config.yaml
n_layer: 10
d_model: 512
n_head: 8
n_kv_head: 8
head_dim: 64
d_mlp: 1344
vocab_size: 50257
activation: "geglu"
norm: "rmsnorm"
norm_place: "pre"
norm_eps: 1e-05
positions: "rope"
rope_base: 10000.0
rope_fraction: 1.0
qk_norm: true
attn_scale: 0.183
bias: "none"
tie_embeddings: false
parallel_block: false
extras: ["capped logits"]
init: "trunc"
init_std_qkv: 0.0336
init_std_o: 0.00751
init_std_up: 0.0336
init_std_down: 0.00464
optimizer: "muon"
lr: 0.017
lr_mult_down: 1.5
beta1: 0.9
lr_head: 0.00873
grad_clip: 1.0
warmup_steps: 0
schedule: "cos"
final_lr_fraction: 0.0
batch_tokens: 131072
seq_len: 512
doc_mask: false
train_tokens: 455100000
steps: 3473
dataset: "wikipedia_en"
Each number is 128 + 24 x the weight over the matrix's rms, rounded and kept within 0 to 255. Layers, rows and columns count from 0. Numbers have three digits each.

# layer 5 attention key, 512x512, rms 0.0718, rows 350-447, columns 160-191
138146124154125122119157108154088109120120105126088145126123118154101151114100155112090128111161
134166153129151117102110177148113162133180109141121120144134166139139107156151150100150144179083
108139129093136152137103127117106116140105134144132144153113133100120126123173132134101149120145
155145120132131102112154156089113135124110163118107169120137101141130147165131098100125133121103
116131128091154124122127134089127120156146159105134121137115093131146103112153159118111137107131
118163150145109146136095143136132100116091178107148096127142114170141140141118144138122099126106
143151144081132104145127114095151100165152160103089128149108167103119127160161139140147124133118
108129129107107155157139119114133130117133178139127182137121133134116125113094095144149129172111
169123157096106115130138123122093107113139122140106133109105166172130098110156100137079170158155
103184145152128140128148132163086181107109144149134137149146147085092148122121125105125122106158
141107125123152162123153075102107176124116077127155072123144168120125125141110115108117134128126
113066109134109108128088128109121127093132183082130151114128122078141092147141148103111136089156
130064147122131138130154060093134133114093112134128119140138118155143128106108146155145070144118
125123158153178138127115141169104102084145141124143111133168125096139117157141099206140128115171
107170140107125118136143162136128156147121117143141128167129156129134126123145146123110121106122
137107162174109134127189121077107159121114125120150098148104095127131081110135097146128116134097
150127189134118110110179124149124152121101110147139146164122110114150124095122112132155133152107
105129175114116159165094142157144112139121138134123166082146139111099149101161129161068130134106
109144144120116083109175155130080130132136074140101141161104072115152149137129112114129147127134
108159119157173109122084151138100158163074129115114092098165130081138109071150093161085171103163
143112130132103135149155149143089127118159118168162115111100117116126170131139122151155111129145
164140114168148135139157130103135138160151153121097144147153082161134108110150118150115143184123
119124148105154155143175140097133168092199124136146135120114134155160104094148129175097100102158
137123135134125123159141162161133128149093129179145101126151087156131108092139142120124153146132
091089127119103107109109089133112136124128127142177106128154135122138112093130115142115107093122
145083128108119129103149095141120111170113132140141126135153126125132143113122138150108149102115
084128103122159118131155149115115153118183081153114130148096113153142090113138110137160143122101
129112153138163107109159121144109123110117140148117128139111136110069110140092120141147175107107
149100143162105126152185129141123133095153143168152134145138127121136121158134139102143079171138
123100114104117095140148123180144122101152111151136133091096165132135156110160146137111129140100
189162109133099169126149116164137143120153128090109092115160130148183157114129126126175143140085
132084138105124151132129080119140093130138113122150153138128124125127102154111126150132129150139
095144123129149122118126135126136131148125135097148125144132118083064122120109146163105159120085
145132135136085145091058108156141139104147136130094110162154112106088128117140122102125131118159
173120083135124140141118104130137158136137146117081120139138136105144090120119112139139192124128
166157163087129133130136117171104128126162146153143102150134127116099137118128142145127132182122
129107094119125128142140115121120145141118139169127119152150136138107102099130177143082126132148
123149168122157119131138121120150093103109117143108107129123121106132100131143135125123112132082
113145149124106110139129151143133116117105147127134124109113123116124136124128085109132102132121
091133106119120108133146083135130137121094100147113129138143134103115156106120114146156134129103
121131131126142128140111101164157099142127119142111118117162054085166165159126162149113203091152
123098132094119132130101093096122088117150103163126122114163132111124153125120148131157094106098
120141101133186167117143149122186132145111128135140149152139147122131133156117125130136147114127
134146070154128130112108157100096148111110134138113147128102146117142157095104138095113149139086
147110102112150127082145172141139155160099130134085142130119091134118111145124148164118102131158
134127128105122124127144133098166130131129145125121134136134119140119076151148104149196148113164
105141113134125140143120150083121134135155145102120133152157171125124135115148093077118117119094
146130085150100143141151121105116138114114142087122148124112137125129117157125136103124150119123
150124161123163105120106158136208109131136125143174115119123147101153122171164128116099107092124
122165129127168131147128146095158132134127125125144174167093126128128136166131093150089132185151
112127153147094101095087124117168102116118154161154122150146153146129174103135108129164135126100
139112122124092125131147147159077135086137142125109094176115155089104124147157147106140147098113
146100145094182162149133082133173117124101170120163144141171126118086113105106138151130154098178
141128167157131146109100150151131116140117098115132105107123102100160165145167145123092124167108
141157136125076162111168165127144120115160129148122145155159146162158108113131089173134126159134
095093115097154120106138113133149111114104142115121119164146134155127121130128130135116124096102
137140162176168168203106119069051128143123118080187099153142129128144146113174139140108141142146
091123149113063153121136140123124083150167145144140113132138121161113150092139060143130115118121
114141161101111129077058147136142111148081127097173171121126113159110152147140176128106149142134
106162104086104194090142128087098180142161124093144122125098196134163119116120093165066134201146
118128104114164132134142053177113110129125118129118141165131175119155147124161145148113120134096
116115138131084151090117125095099153108110136100178101109136135142099151097160112120142120112119
109161115130131176157093123103116136121101087172167172133109144118164131144116086171127137149104
125115136105103092203133134115072116147119114199125123137112106132152128129115129117116151094134
148127104098074138075116118086133121116095148094153164148129161139118109112116111136099145131118
134121164156122072131164151172137129131113119124129181135159151118116134142147095157088172148105
125123099113126109119128140155082127111114142127118102132111101145102139112122139091137132077118
099103111131103115137096132097098133107139114112119161110128108137150118118117102104126130140151
131115102114111096110165102109093117074146145135122089105118124132143125120130116103143104164152
149107136120150108128125145102138144118117092148131155124106137134144126134118112118121149127119
129128125137139151147102145127167095157115116123119163154111140112130118134145157153083100107116
142119111098115100106118095161128125114086132084156141103129109086128128150082140113122158110107
162096143177122154139133106135130130144151117155134105153156121139130084112136124150093076084142
117108123135140144105141138120138126112138136118170158100105121096159107146140113107136153097122
159106164137113107114132119118126105086146130132121169102140110105172109155113137154107136144153
138137118132148157156134148134144109133121139161116125101125122104151124139175138131131172118123
162100151098131127086128124099131121151155144135149116141106078128117099133151120116132130150157
159111107145136139123169158107125094116101142191133083161085153111170135162138170136099144094158
115144108098160140140130118127136111154100135141109148101119112097104096111158128091112129097158
083127126161129135133121143144123151103132105131108128122136099122158100144122109125108140137088
115115154108157129142130126140124121108151131126124133153138125109103137134147121104093132106125
140097133089129124130180144141173155170127136146094125099104124133128146121126164138116113129155
148120160145137134129104158146146129115130111078111143148087107129092095127108185128143127137144
138142117155101104152087121097127122142110131103109100159112162110109132134153123102133142163127
085082071152144133138176136178113119137126102098123131154135164163160127102140133070119151157111
129143156089095126087182130131151153123166117152120128118164118123104099160149127191122136127102
134154086131155109112105122156121099104103141112128136135125167159111118131170109117144143127136
106137117106119128104133111121102130148148134148128127133120179105133171129082124154116162165125
150109153139152126076196156113087146078121123170106176126123101145109137115136153166159122120165
152125108127149088153125159178133120092105125122144172145134139123116146092095077146147088140128
158191151096128147153104100114109158102136131164126121129106131128163129104086085144065165150131
123117108158139167145124154129082076131130086108100166107092142126192121115117124111154150212103
126128111158138095184156117184088152146106101108147160174129104105114113172161104106134136149088
142089125131097150148158124108084102120117165092121101174122114160157109123096135114105157099086
143103132112102089118141135130125177096109144142121164094116145151134159108119128130108154123126
182129163137127138181105105158114132087148186088124126136122107127159135118133146130171116116134
113166122117140163086105131086101122160144115107114117130087115144143158099117161110051155120088
143157148136111096160129113087073144114137110127088166138125142104106116162128170113178145118128
# layer 5 attention query, 512x512, rms 0.0715, rows 351-447, columns 160-191
090143154106098091188112139129114087170126093110126110098110113115107129094091133154125192142119
134107105137143126129162110142104164131120107129140124122143136155123158146135127095150085090143
121117155140155112107138092138171131143131117144172148128159118136114157079164136098095136147156
143130142124119124136077124106132128094119144128104104158120143114125123118148100177111132102132
150106083100108129116157154113141152094139111162119117110153114127107127161102129144147140133114
101106138125056077151102113192106122160115141139136123111136083153101142137140136142131097143139
125117104112121129131132118168092105144149134095150157098108129152131153107124133142150119167144
102147105177138126108105159122128150121175117121173137090124156117147129146131122123151115167155
148106102149147142143109136042133112081115112137122114129088176114137143139137080125137131131126
131124139149132129134125119114104111128118115166160152119139142128130098118113079113119133162112
126150173120128107181157136150105109119166109154122119124095162172174088111146134143135143094144
147171126171043117162127098108093084092156147143115101103119103132153091130146104206153125147145
129134120131107138092135144154146104128137093142136114127166132129108134105155115077110129164089
128194112125119135084132077091081137132159116140152150153100136151156137128191122115117154148161
110140123137142101107093146100128090120145126114128123152134154129137137113130095079142104144122
147131125131108147071110142142107123088160120178147098119129148114158112118148137199136092130123
164134139117150104093155111171124126109113116146099149108081117115121121122077173146082145186128
135167174149140139119133128149141147129087122101138145121156137122141140118108140145125095118170
130156085065153151104143102151114094094107102138154096120155123126107171160109172155145136171137
141169113097102170113078127135099120096134158077093124061098161158105125138095148124118098158166
100108132137077066123101075120136132176147088163090127113109162150137162117124110147136112131127
098119135134117183107099135161130107105158152123107140156186141158116095186150122113113127102133
099132173117135158157084113097144098097136090109138066120146109184138127168090113134142167102151
153134155115146163159132137090108114165054156127129101137189110134127135117139107121169156127138
168177167159114129131109167135089109113146107145112099123105144135158155114113097105161159108094
122120176098120124168136127139160101110095160157089119123147154135124119147108156168094165127165
139108111104110145110131144093120143113153110090118138143128113126133116100142100137099127158130
129111101123190118164119127142098141111081128114116109172100114134121127118120121141122166134118
087154099132139160159145141105126111142137161122139176159145096142136087125136142111116141123133
116095133084130121171104098134143109142128116132106130136117131147130130126127161124101147127151
126133081121103097097133158132134108148162160159124122119100168135112170119104113120138074143100
137137159093098088139116148124117107141125155145101130126137131112139147106153108157177150110172
131184159104126134089146119093132142166104125134126149083134148136133111164144125114125126109130
120195105132115132129105140163120123139152139154136136093123092127156104114105105162127085152141
144155131150155123138139096163157142124103108151125135127178106115110132090101141114118103113092
121146124154154146101115139163108161112114127130140128100142118109111124152104167097148128144155
130125152129094124104134105148152157121119146142098155163145141125108134107195084120113118142123
168111144137117140130098142126089128126132141127124107166126128163119108119142122158112130100162
157127160159102139112114151118095096100128131101180151113124126132116140091163102160112121158143
100147123128085150082136147112136108092108111113122137121137155164146094167133105140159102098146
128091121121151104146090114168116100130064149111139109163133065095094128113094111129089133141175
095129132126114123146172128120132149077152123129126107122139113133098117117118113126125125103125
108123139113121172119154160181112117137092093109133151124141102080105125079118118170095112119141
104139101120126130134160169115123103139156115100125102137128128137146133077099155118150147101154
125162123142159102106125140158117154119142148134097071117164119152113099128124125140131125103067
130189097113139106117124143131097108125140169133136096127163125125095136110087116116127170146116
135119101112124099141130056153106139128100115134133137151135102118140081136140164129139116130097
108109110131091139095163130166162156109116101148108110141148157139135122120097116132084151154165
141091109110109189134156146134145108109160132167094142126130084165162126150107130114099162082106
134168128123177170134159172170151095159134143113148125144099141099180144103122120107108104120126
090126150097143079128127106121092120089110109138130143152094145117153110126163128103153127080109
127104096080127130142142121139152164112140099108169105107114146128121110144162108133119136161155
140162119142139163135132147160159167116055121137134137113157131093091138095119137106138125148124
083162149112167141114097141185120090140160139145150104113134110164113130109121105127119158140104
135110132125081166140130179096090128093109141127133118126133110083132116104125129092113139165131
122124141145161099083159158107147161112115179139170122146161092087090146163193138135107100169146
131141135115147166162125128183145058146096158143150101121082117155176132115116119079145155161108
123133140103157128127169149101151134136132117137138140127102104172144129124135117155149083154152
074151121105105106126171082114140129140114135110160117129134122097099106133130117105123120142122
132164116128127108145135098090113120127111136125127168109159096151094130110123182153142157188096
131131088102128158108133136098123089111109078137156115106127137124162180145160130159100114072098
096114169165097125134125085063163097150111130160117160137161097092155141125173103109122141162136
133134181114114143123174140107057098117170161148115144142154129137142169119116128131117148099113
096149135139119138113170128094128143093112136105104151160125133148171117139150098124140116128133
130131113124138117113132116193097152111145169110102158176107119114149183166155110138143161152120
131136161140109133124130121119136098127085109116116127132125151140144122114194105109118146143163
121157155144103138151120122123136128153151131118117141148107157131141102116147141130117155107135
137163146140134125130150130131150110131132140121110164151123120125127133081126157111154123146111
136105091142098135137146148127154112128141121141117114131133144112124130141134150100119121102126
108111131136085106107128129121138117127097126143135114144135110128142105070087082133120142095136
141120123137123142140113136126123118122143129138140132134095134125132128111173113070147102120109
095145142138137133096149097124147161153110103142128148106130136118117124153159108171111133168087
118129101135125139131130150137150129091151152124104128170124116130120103126133168118111126142136
124148136130104173162099105114110142099123083124106163116118144133159115137150091140119108074111
115120103117177091106114166104149111112123147116143152135106136158133103141101126118134149103116
105159137103094150149119157138146095130143110138150124124091142116159110100102124097134114076134
129104079160095118086112130126148157167136123128134120148131131129161117100119126090100102146143
122113140116177111143159174181105106144124152131076150154100108126128131106122117155093108124113
095135094120135166117134130160134114143089135168145115165124090156076090174086144129139089124109
115135128141127149126125105166138135124166124134123128096117111173126118179127114091109158124136
140121136131089059140116122136172116085117164163131116099151115121114124126128117145122127129121
092198140144149094141171085116084110148114154101099136182148131166103135093109140121142098124126
171129138136183119139144118138138136108098143127155097127153155157180133156125103115122191115128
146145146077133102118131138097100116127118093119127126129136070132078138109084138076120125165092
157165151117135110128143108176106086122105107093084139144117120109118128141125099108113107110131
148115134085127137154158144062144121134104151140143128148117127109082124110123188146109152109112
114136118097145132184071117152153105156132104136105131100119121127111113125120137119105131140071
129091132109134110152119201092129129157114131096127098095100153125131097121134141137152096121123
100111133073082143118171157080110087119102116106090146149141151078149117116120128147097110080101
141151179132115123161118151146143069153117140122109132116148194138112113122116113137125119128161
147156107154100141139131117152126063136125044118168121108128131129106122133117153135117153084084
080132153115119161158132106114106137175135105113164148138091134098101146157111152106141134096135
134105155178105133127163157094113118147115149122151128162143072134096081151100088179126143124124
112147135133147143153117175165106096152106112095071099150130134142103136114125141159153112094155
132090129120152093079131155140142155135123116108142136148090110105108141142125141161157139026145
114129116104184157131100107120157133125127129090138128137111100136150137191132110145130072157145
154135120138144134124120073188135119188094148113093114109108105124144131106118154153123093138111
# layer 5 attention value, 512x512, rms 0.107, rows 320-427, columns 160-191
155121109126130141101097152128148142128134130136109131113126103151134108113136099117145108174101
151117130131126135137140115139132121090085125119082118147143091108109121125106124091089144143138
125128161144112164188146101104113102160141129135170127141112125131105107142125147117094066137109
134141142154106122139163099120152128134105129183128144145087141113113121127100129125104102098116
141129124125147110131117142124105166152152130093142083136112147119116096127113133130115109142116
078129140127117130071143109157077096108117097119154116105141138138108125151125132122084096130111
106122105128109130128116142090138139120115180138100129128121138157165102098162147103129088095158
117186097112111130133165099105085090102125136136092140148141122108158088144077125124136072105106
141114134106128093108115147085096095140110151099131136106117117112128089169133094113125133154105
116163131106129147134117117121112129136143131112092109117156115164168141157131147148115130139145
104112126122151115117125131149141083128175107139111125099159152116135157128098101085145122099151
117164121125160126143100181138149125147079157123118141139133087160139123178128159105129087136138
088163120121144110147126114170126111143152074132120136166114136166118128111170116172112133111183
089129176134157109151140140091108131141145124123124115144138128130116133119149123147132159109114
139151110100101116139124121119133143127131170116126165141122139151126101120136130136116121159141
108132126152151173159154127079128115128122146153142085149098109111139106138130150101154159162129
128120131124080136089139121124121133124142144109146126115096137140129141146095173162124110128123
126094141129126085130139131137128116121141115151158141103116114133116091102107083128155123130088
104137099107123098107102166152138129155114162108112128091145111167097127122128129117121131147142
102094117090108089120140112147102105105108152137131131128158128160106118111132120079104100101112
124150107148132112110131095133149122129128140144143140156134115134152102109115101126136116130162
168155134124098116141136147153151120141103110142142119154128156136089082094129142110101133104113
129119142121127120113175156109131178152122130135131104120149146140131132108121075101106081149085
133110118164123113156144166123117138124082116106140114149120127163107183118101140086138141135107
128119149166114121105154116116124117159103093177108130115114115144142074125125138163170120129126
129142116096134159172086137131139120130159151106096140145099135107090139112198123132118132107149
098154117129139140130164132118116136134146143123099126181123137136112120135133142124145145116120
109141103132132154132138096104135097147146101179164150126127139146118146165111114131076146122151
153167165141111126111128158126152118114124096133135136126139192152119118140144114151165130148113
133121117107129154109117102140141156117140142136122106136152100129117118105089143124115137118148
113161134133136136126116109134143112129113105102154114152118117116071166137158145103122103117116
146119077111128164145137109130171131110144173143145118155131150100121137140145118133089079145179
150161117119127128137145147167155173112125098145084088150134132145135130128124190146126160136125
163140123123132169130137148125153155076131145116143109138136124122131149129108090113113108116128
147125150136113121127122168165131146109126116104128103113141152152135120124127146132166144135109
139150107097133123150118150124111141122114129094083090097107110146142162121139109123174131115135
145143102107122140129125182107140140119121077115146108115152144107095115141166112142083153096166
156172108148148150146134136108118130106112123142135131082161099145112140096077142119147134161083
108107131101111166106145076118084103149133141100126136133142106131107138142093067113133127141142
163135103156143120125159092143124149121111131142124156116091122159140133127149117106136153089131
150107170082089128124156147107129189121113118100123116117111168103132086107125104147141146113093
130129154160118146128117169120088144082153141108144140119144151109101083145146141157132124152126
113138118128111122133127124130092102086135146102131089153166095133132146134125140127158122136202
158148126166143133103157120124099129091127139129173122104147159132182097154090130109165129126121
141155124124112090119113124133098165107118129136122111095159145162143113121091137136143163123152
131102158069106129115112099071135151133104129146067118102119146126148162136122155144135152134153
128113123136091164134139127119134139136128133134107113125123105117163102122129130144137138131149
140117176100143165143141123136142129148136163134130146130109126079146152174115129107123108125114
157157160119127129132136174168143098120145108123118164137148146120145142148121131112123152122140
160140121110198111105153131098123094112148093124138102119110130116133133096118098137102149127133
124067100116090134096105112130110162141158116161119115160131109146106157105125110185129115151095
134083104157135115140129140116109144114160131117135136157113112125143143165150137119092128133076
151117145149131101146088155131115148137094152141139139146130124140147111105147156145146108152128
126154129153118145134120066140176093112144111100142132124097099154147128108139124118086105114110
106148145111105079152089107125100103122139162117127086150112108141116165118162119159083087115129
117120122144097106095165123164153140139105168109143117121136128150104109120157093133122126213081
134145106172164147115130133114142108124160074136100127100105123115143151118103119154105138127094
140110105117139107144105090136116152120157095107135120140135134158140083073154090131105113108108
136118148112100180121096109088141187118135095122113136168120135133153106137124155131129111117123
099095136147131099138140167149125118116146102084114153109131133132186176111191119133120113126158
115134147099131129111123114161126115142129149175108146162118117145105132137128129107109121122141
153109094107134123139115086149125160133133132116162103140125085132120117124177131115167166100119
111131147126126162147088141126130154111129147112131100146160126145106104160049155142125145165077
098137126113132134106109126140114130122133142150148090120137148106162093103109154123113102113157
149143112118103097100129113110133111145125124174128119136116143139128132104128150079111143128116
152133122094129154130146125115112130165141147174166130139122149119157147124106151110145147144110
105112097112118080130114114149123158118119129131138125106157102142141114129144109125092169101105
146125129176138136190123103139108139124120104136163123139071104136163103114164124132138119107166
138124116086161158104055093121111127139104081115135152105134151099118135143121099131097166136141
117172098107118134082112085133171081130155115132097129091092122139127127123122134162136182138139
092137100128101129115120166105146149147126160135126119125161122142118100119141127100121157136135
148140131128086111080139126133148147133117133125119105116135133096146117132101129113143117125111
148097131108131116121084111082158116094157120138156145119168128173121116151134159106114159129124
134085159106133129113111131119120149146119147126148124175125160117091122124062149099112151136111
113105104150126124127131096151123130135156146082124117138187121116085108137146124143103122113136
125104074105133175171091129101137142115098092129103104103118127110130128110123151120130160101112
155118117141124098120121126127151121150136097158132097144112133149106116120108159136159096129139
139108161141122111104153139165099141104153135137119135094107153122128127141141093156101158139122
140125133134099166087118160108152161145130102111131133117111169158191108126131108124113115119121
146076103132105096134156129090121132110088100124172114136142136175130138170103127143151107117112
090114165149164118091123117107128116143155107128098113144120127136135149142170136117102133129141
126132123139155138142120089126110141123140137154115103118127129124071119105161146129119128157131
169121095130113123173157144125127110138151153125140104110103138108083127132105096103111170112088
120097127129098115095127129132129128130155135141118106145139117157121135076118165153134201133083
124157126137140147131109096135176130082100134161133108122101141122123089134095118182111145120163
115110096096168130159116120120118135141128115126131169119147159117126125136120133165154164111126
084112112157115096126136150112141135141105126156161129102109110101132147114147119152154123112119
094131124157151145164142124136142105133151116126132097126156160131097124106151132128092137128083
124128124170105121168129112150135158126133106149116104132103122108116162103109118132113095146136
156083165127139107118093162137123159139154165136141105162128098136085159128080104151137136124188
119118138113133136120106113119106143149123126141130154203173145105118122147133131135171126104129
121144139134152133092109171132124147118126115147157116154129112122116145121138106134171130111152
139168094135106095099142131120133159121115110148143094145107148142122160121157133141123102104136
138146140121142156115131106115159111134133145174112121140156142088145143134109119143069137104129
102106117153154158150092153144140122133103123112157135117149147095156110124116112118109174106136
149113186105114097110105120094144129099145136114138121125125164120157132114162135099127096131134
103159133128112137128126086147118153128113142104114147115122130138147144136152135071130132141129
138126128093132114095151121132139163123110149142131144103097129145118104121127147149124105119113
155150109079128128155122134164107117127151151109118111110155149120096169133167126138105128117154
147140126098098141121139117110102125143156113151150103115139115105132095104096127134089136170129
124122143113110130124139172166112171137118133160136169138084135140093134102124122111169093097134
115161129109143124120143150119118115092124141153156166140153150145118168139134100187134120114131
104143133084156139116099131126156112123125114162132108081127141165133154099083140150131147138104
137094122123139108120123151130099168086131156134122154117130110149092141109160069124121109151113
137138115119128127098142100116102133100123120119151088147112130097102159082123131146157086143154
079171146114133089097113123097125102080104175121139172112132102110124157123133146089106109099138
150130109143143120128151165138120140119175142121109144153128094086108142137145137115136140133099
116139098143081138107123159111158115136152144160125130133162105146144152096097154132132171153145
# layer 5 attention output (transposed), 512x512, rms 0.0979, rows 320-427, columns 160-191
138129125112123137131117140152115113155160148118115127086098132154108136126129163143141155120134
140127102153150115111091157104122109131134166117153128126093133142182137144125125105112117153106
141124111103151122152103114139133105126102131081121155158141144115136117128094162134169159125104
147087113103116118100132148134132124135079110105136128097107134146124151125137162116137129132093
125102121104109144099143131101146136080156104131112116117127121144164110132154167140111137167128
176123130148117124120148136124141158159105097132112112078113145119170102150114127131136129137097
109084128151134158143127134112131117142134109143110134140107112142106141126103144112111139149123
144101101139148155154096140146094087138131142125104107186126095119126134123110112119122124135059
104120088126133112103135143110146160133136140116115125102132068126172134146122141129133134132149
071104121158114118137148139138150108120122138121123139144140122143129112084149117129103084125108
107156092136143184137134142123133118124127111139147154125117129117142124149140178101158162102140
137113147132117162144127117119146144141176102084143129127113145126101139104107111140099075147089
113163105084108148146119131136133140109085138169102119127123124164154113146122102176186153134156
160131146104125123108149169132131150108094120098107134146158136131139141105106140111179126127086
091120098109164121143139125131106109123145160102207111116143126124152126084143127144120117131144
151102116100117081119140117101186131165126131141144134134132105162126166124113111121141127142091
124111116160120141127095133097125154137124112124136130175167102142168141145140151101147119136091
125081125100139124131111093143121141106111133092116154114132129112078141164121157104082113139098
123127112118102114114131140144121114114092115146120142125133153115168159159092132142132128147185
178114127129152136138108127127101114103108118137146119144096142117132106150105110115128127135143
104135109101114168110142133114128115099119147105097122104099099135128131150129129106117124110112
113088127119134119115091145086143117118146161130146117121108121100100142111124145148142094113132
111132123150147110131120137137166104085153128131109131106085136152145144102094162100175111146127
134103108136124141123138130094137167082146127104130094157129149092147133162145122130110146111073
096145151133173128151152174158103155140175166129134145137133120135120108111129149099092120088178
128112136119124137100122105135157112125103178141159105112105076124137159153132124129118125148127
118167134134145146134119096117131083122140086143176153162136160130113146105165155115132121147154
139110117142106067137136110132143159109100122114143114139127101119122118158110105164127145150100
121138157097128140160139121125146102157130137103122136138098127139116182111154121134095141140163
143118142112121097126116165126120139142135154120138111111166130122109087130133098130102108137146
121143140100145154090139164163106118096117148137129147150125147127135132161136159128115105115119
119133146109140137119127148122092103114114153129181121128152130121154114136102119150122129181156
117130118166128116140106113097139144145132166137184128131112115153120100171121134093095133119092
165119181135131133175112124133160106128160119093128123110175125158142115072104150123100125123086
158151144141124112111132128147125162134134131095117132185151097123147113107163116143160144150146
107110103145135132136169086197100084118134126143093100105129103080126142134171117109130149086129
132150137100126124095159113139118172167147113151123113109137095147134109152136124130120133114142
135101154127127150145127115119143139156143169131155141151153131118067130148098143138119119102121
127133105118118131168109130068134118122157108114158133093138134102153111119130148147118097135080
109115136115122143174124118104163126118126123144076131103099135075150169119132116130079132112134
160135128110122080152126127136144121140129142102113140114125111088117157079060145157125156138144
126130158143154096129121130102147132147138154154123158152108155137123126122097113107095127149129
121134145170116125126130065115141103108154105129158147144164154174171106111132141111147134140128
134146115102132122123091148177111140147124125136112148115146124130116127125098107087153133121091
120118094148151141114154101125128158184118141124124128133121117125150129151134075097116132134179
101129149140104139115097148111151125148153117140180116153103123133135125135150127158132119127151
099119103107160104107103156134150129120111142122156131139118149154118174103138142145102122115089
154134109164120127116130145134141113128132144159133110118112123142120148117161138094113114126131
104134162112138098111140121148089128132151131137101152134125121146122140110118127148146171124103
133088118138122140121152127088129117094105164129138136157115119084152163156136131158132122137129
150122101181169096139122160078152105132143140149101136098166103166136120108115124132113113125119
131098126129134145108110169133099121144103105082092102168118119126122115180105129107084145140121
102130144116142149153160120130096121125143156130133149116127126154139119136121106107106137158116
139125140142157134134127137127097110134112135098132115172137149148150107121162166131105104113122
143139124122105139134146112109132114121128101114138142129124139181161118107148111117152109144139
121132108131141132104154129126118128122143112135137164124123141132132111088135144090083155180127
110164116120116092127144115136160115089149115152151156152142121125113123124140150118072155122101
118156142111094137130088105131147100135103163148156128112148130123112082133092110141117127128153
098093142117136154128156108108138140143131104119101128136154098132152112148167156150104133128092
127159154121111083119121112144165136144123102141140111125122143122149118105086122127092160103109
127157117104075120121109122145120142099138124133130118083094132135123120125148143130151134146152
079115114103137125154135127143144095125148161133126118147158157122140113137147172133092102110153
134107088086113153139115109140126101163111125124083087154179122125108156139135138130120126161155
138120137093107095118098090117145117138091108111131069142144101161131110158130155106143125135150
111146137134140141108123132141126139171155120114117114156118150143124127127131107178132116126171
131066120146140152108097149148174100106176117068160122136127153094119107115145157089113153118147
084141093100095135109116127150092131142136090098089131103129106091098130131147129132129139104152
191116125082140136168128125127157149116159092142139126111145154094135154135119147140154126098145
110154100159127131101148142116140100109131109098137120122146147107154153108098111112110141088123
123150131164133124126116136128131128092185135140115114102166185148118148125133116099090083091114
134112120141135132120101149143110131137138134119151098109097152112135122108119132148123148125068
153099117123116110084120120130117121120124146113145101117079099131138152095131118123129123145162
121113122105113118164132159146129103137090139118115107173138142114123111110168132107099166091134
131131129137118159096098139117112105115145154102135121124135126140181124146125125102115145135138
120142098142108110119143142157132182109145116114146100094164154122121085121108128130166152147134
127129135119117155151126101109126134175112138114127130128139122103155111092110133128125102142133
138148151115122114099136102140124140167115116160129148110101132136125138114138105122164128148094
148150129139128146093159118149137138129089126110129091075121119134159131094124134104138111128141
117103155099096127100109097123116144144127091119167100120122114157124118138110132133112118157122
174102136123152196148165141137172128102134125145112088102106106082110123134099119144124131131082
118154105118116134119178122152113116142107109133142127145156138138161138118138136137127114134131
126138138139165122162136123105110106139142141110149161104123134126166171112120116092104108107112
078117098142106109125133146129151107107147113160125107121109135085132141118100095102131134111114
114128141130099133085119145139149138146160128118139137128139135090154105098128162162148149133123
107145130129151112159102089133112111131163127182121142120135108121097144114137091136146136134088
154102135134114114124116147131129124118105137125132134123141126124094148134148169100128118162121
096141140115124140132140101111097100111162100122140151141128101137112099147172122097136117164147
176095114119151113088127092121168116117152154135163112147119152102107118174108143129113110122144
108135140108120124097094114145163161151126092131121097157117139147148117147150130133141124144161
120120114115151095119145151180133172120167131134104144098111147112138097136141110126165129104112
143140130140129100109141106138119119143132103152137144137112109150090102147130143119119116117075
150101114127124141127115092131129099137127120145149184151121130148118099149111113124158131150101
161110105123125108100117134142150111123122157114181143070133122102109150107097103131100131150129
176128154140152108152115087127106135127115127109108123117088131108128119161104136136113114120152
119117148153081092136150130140141115099156130084110145152130139141140137126108147121129126130114
120175126121103120110099089146107111118111115117128126173067118152125121110152140116132126117157
108086107112119165121140103108099120140128151102153122130125124158142122111117122104094116117095
108147160132164140132120152122147138158147151143130117140112136095153144079146137134126111106111
131153145161107121111140142105147125100102119146129128138119132139108131114160121137118099134108
118102147117096142166109116131154113129124095110091103120137135115159139156121080141126166094129
140147109089131132092166134120120135105155111112120134146120111126127098153128113101128077150132
126105116129142118111139135142120170151118134138123122122126115144116107145132123141135094108133
131129119139119162113143118145129081148101138127155149134166123090113098141124135150102117103120
107141120130140094123161113151130132109129117185114105142108138133128149129142130125159126126137
128111147138155150121145126101127110079108141074181104147138090156144136127171140159125102127146
092134103138129138097132090132101090136111138123113121161142104124089109114153101113140099118118
146131128129116159114131124155107108141081134136101139121127132116106134145140127106118115090120
127129098144164161069132131104103106110091135143122138133162122130139143145101146087139100118079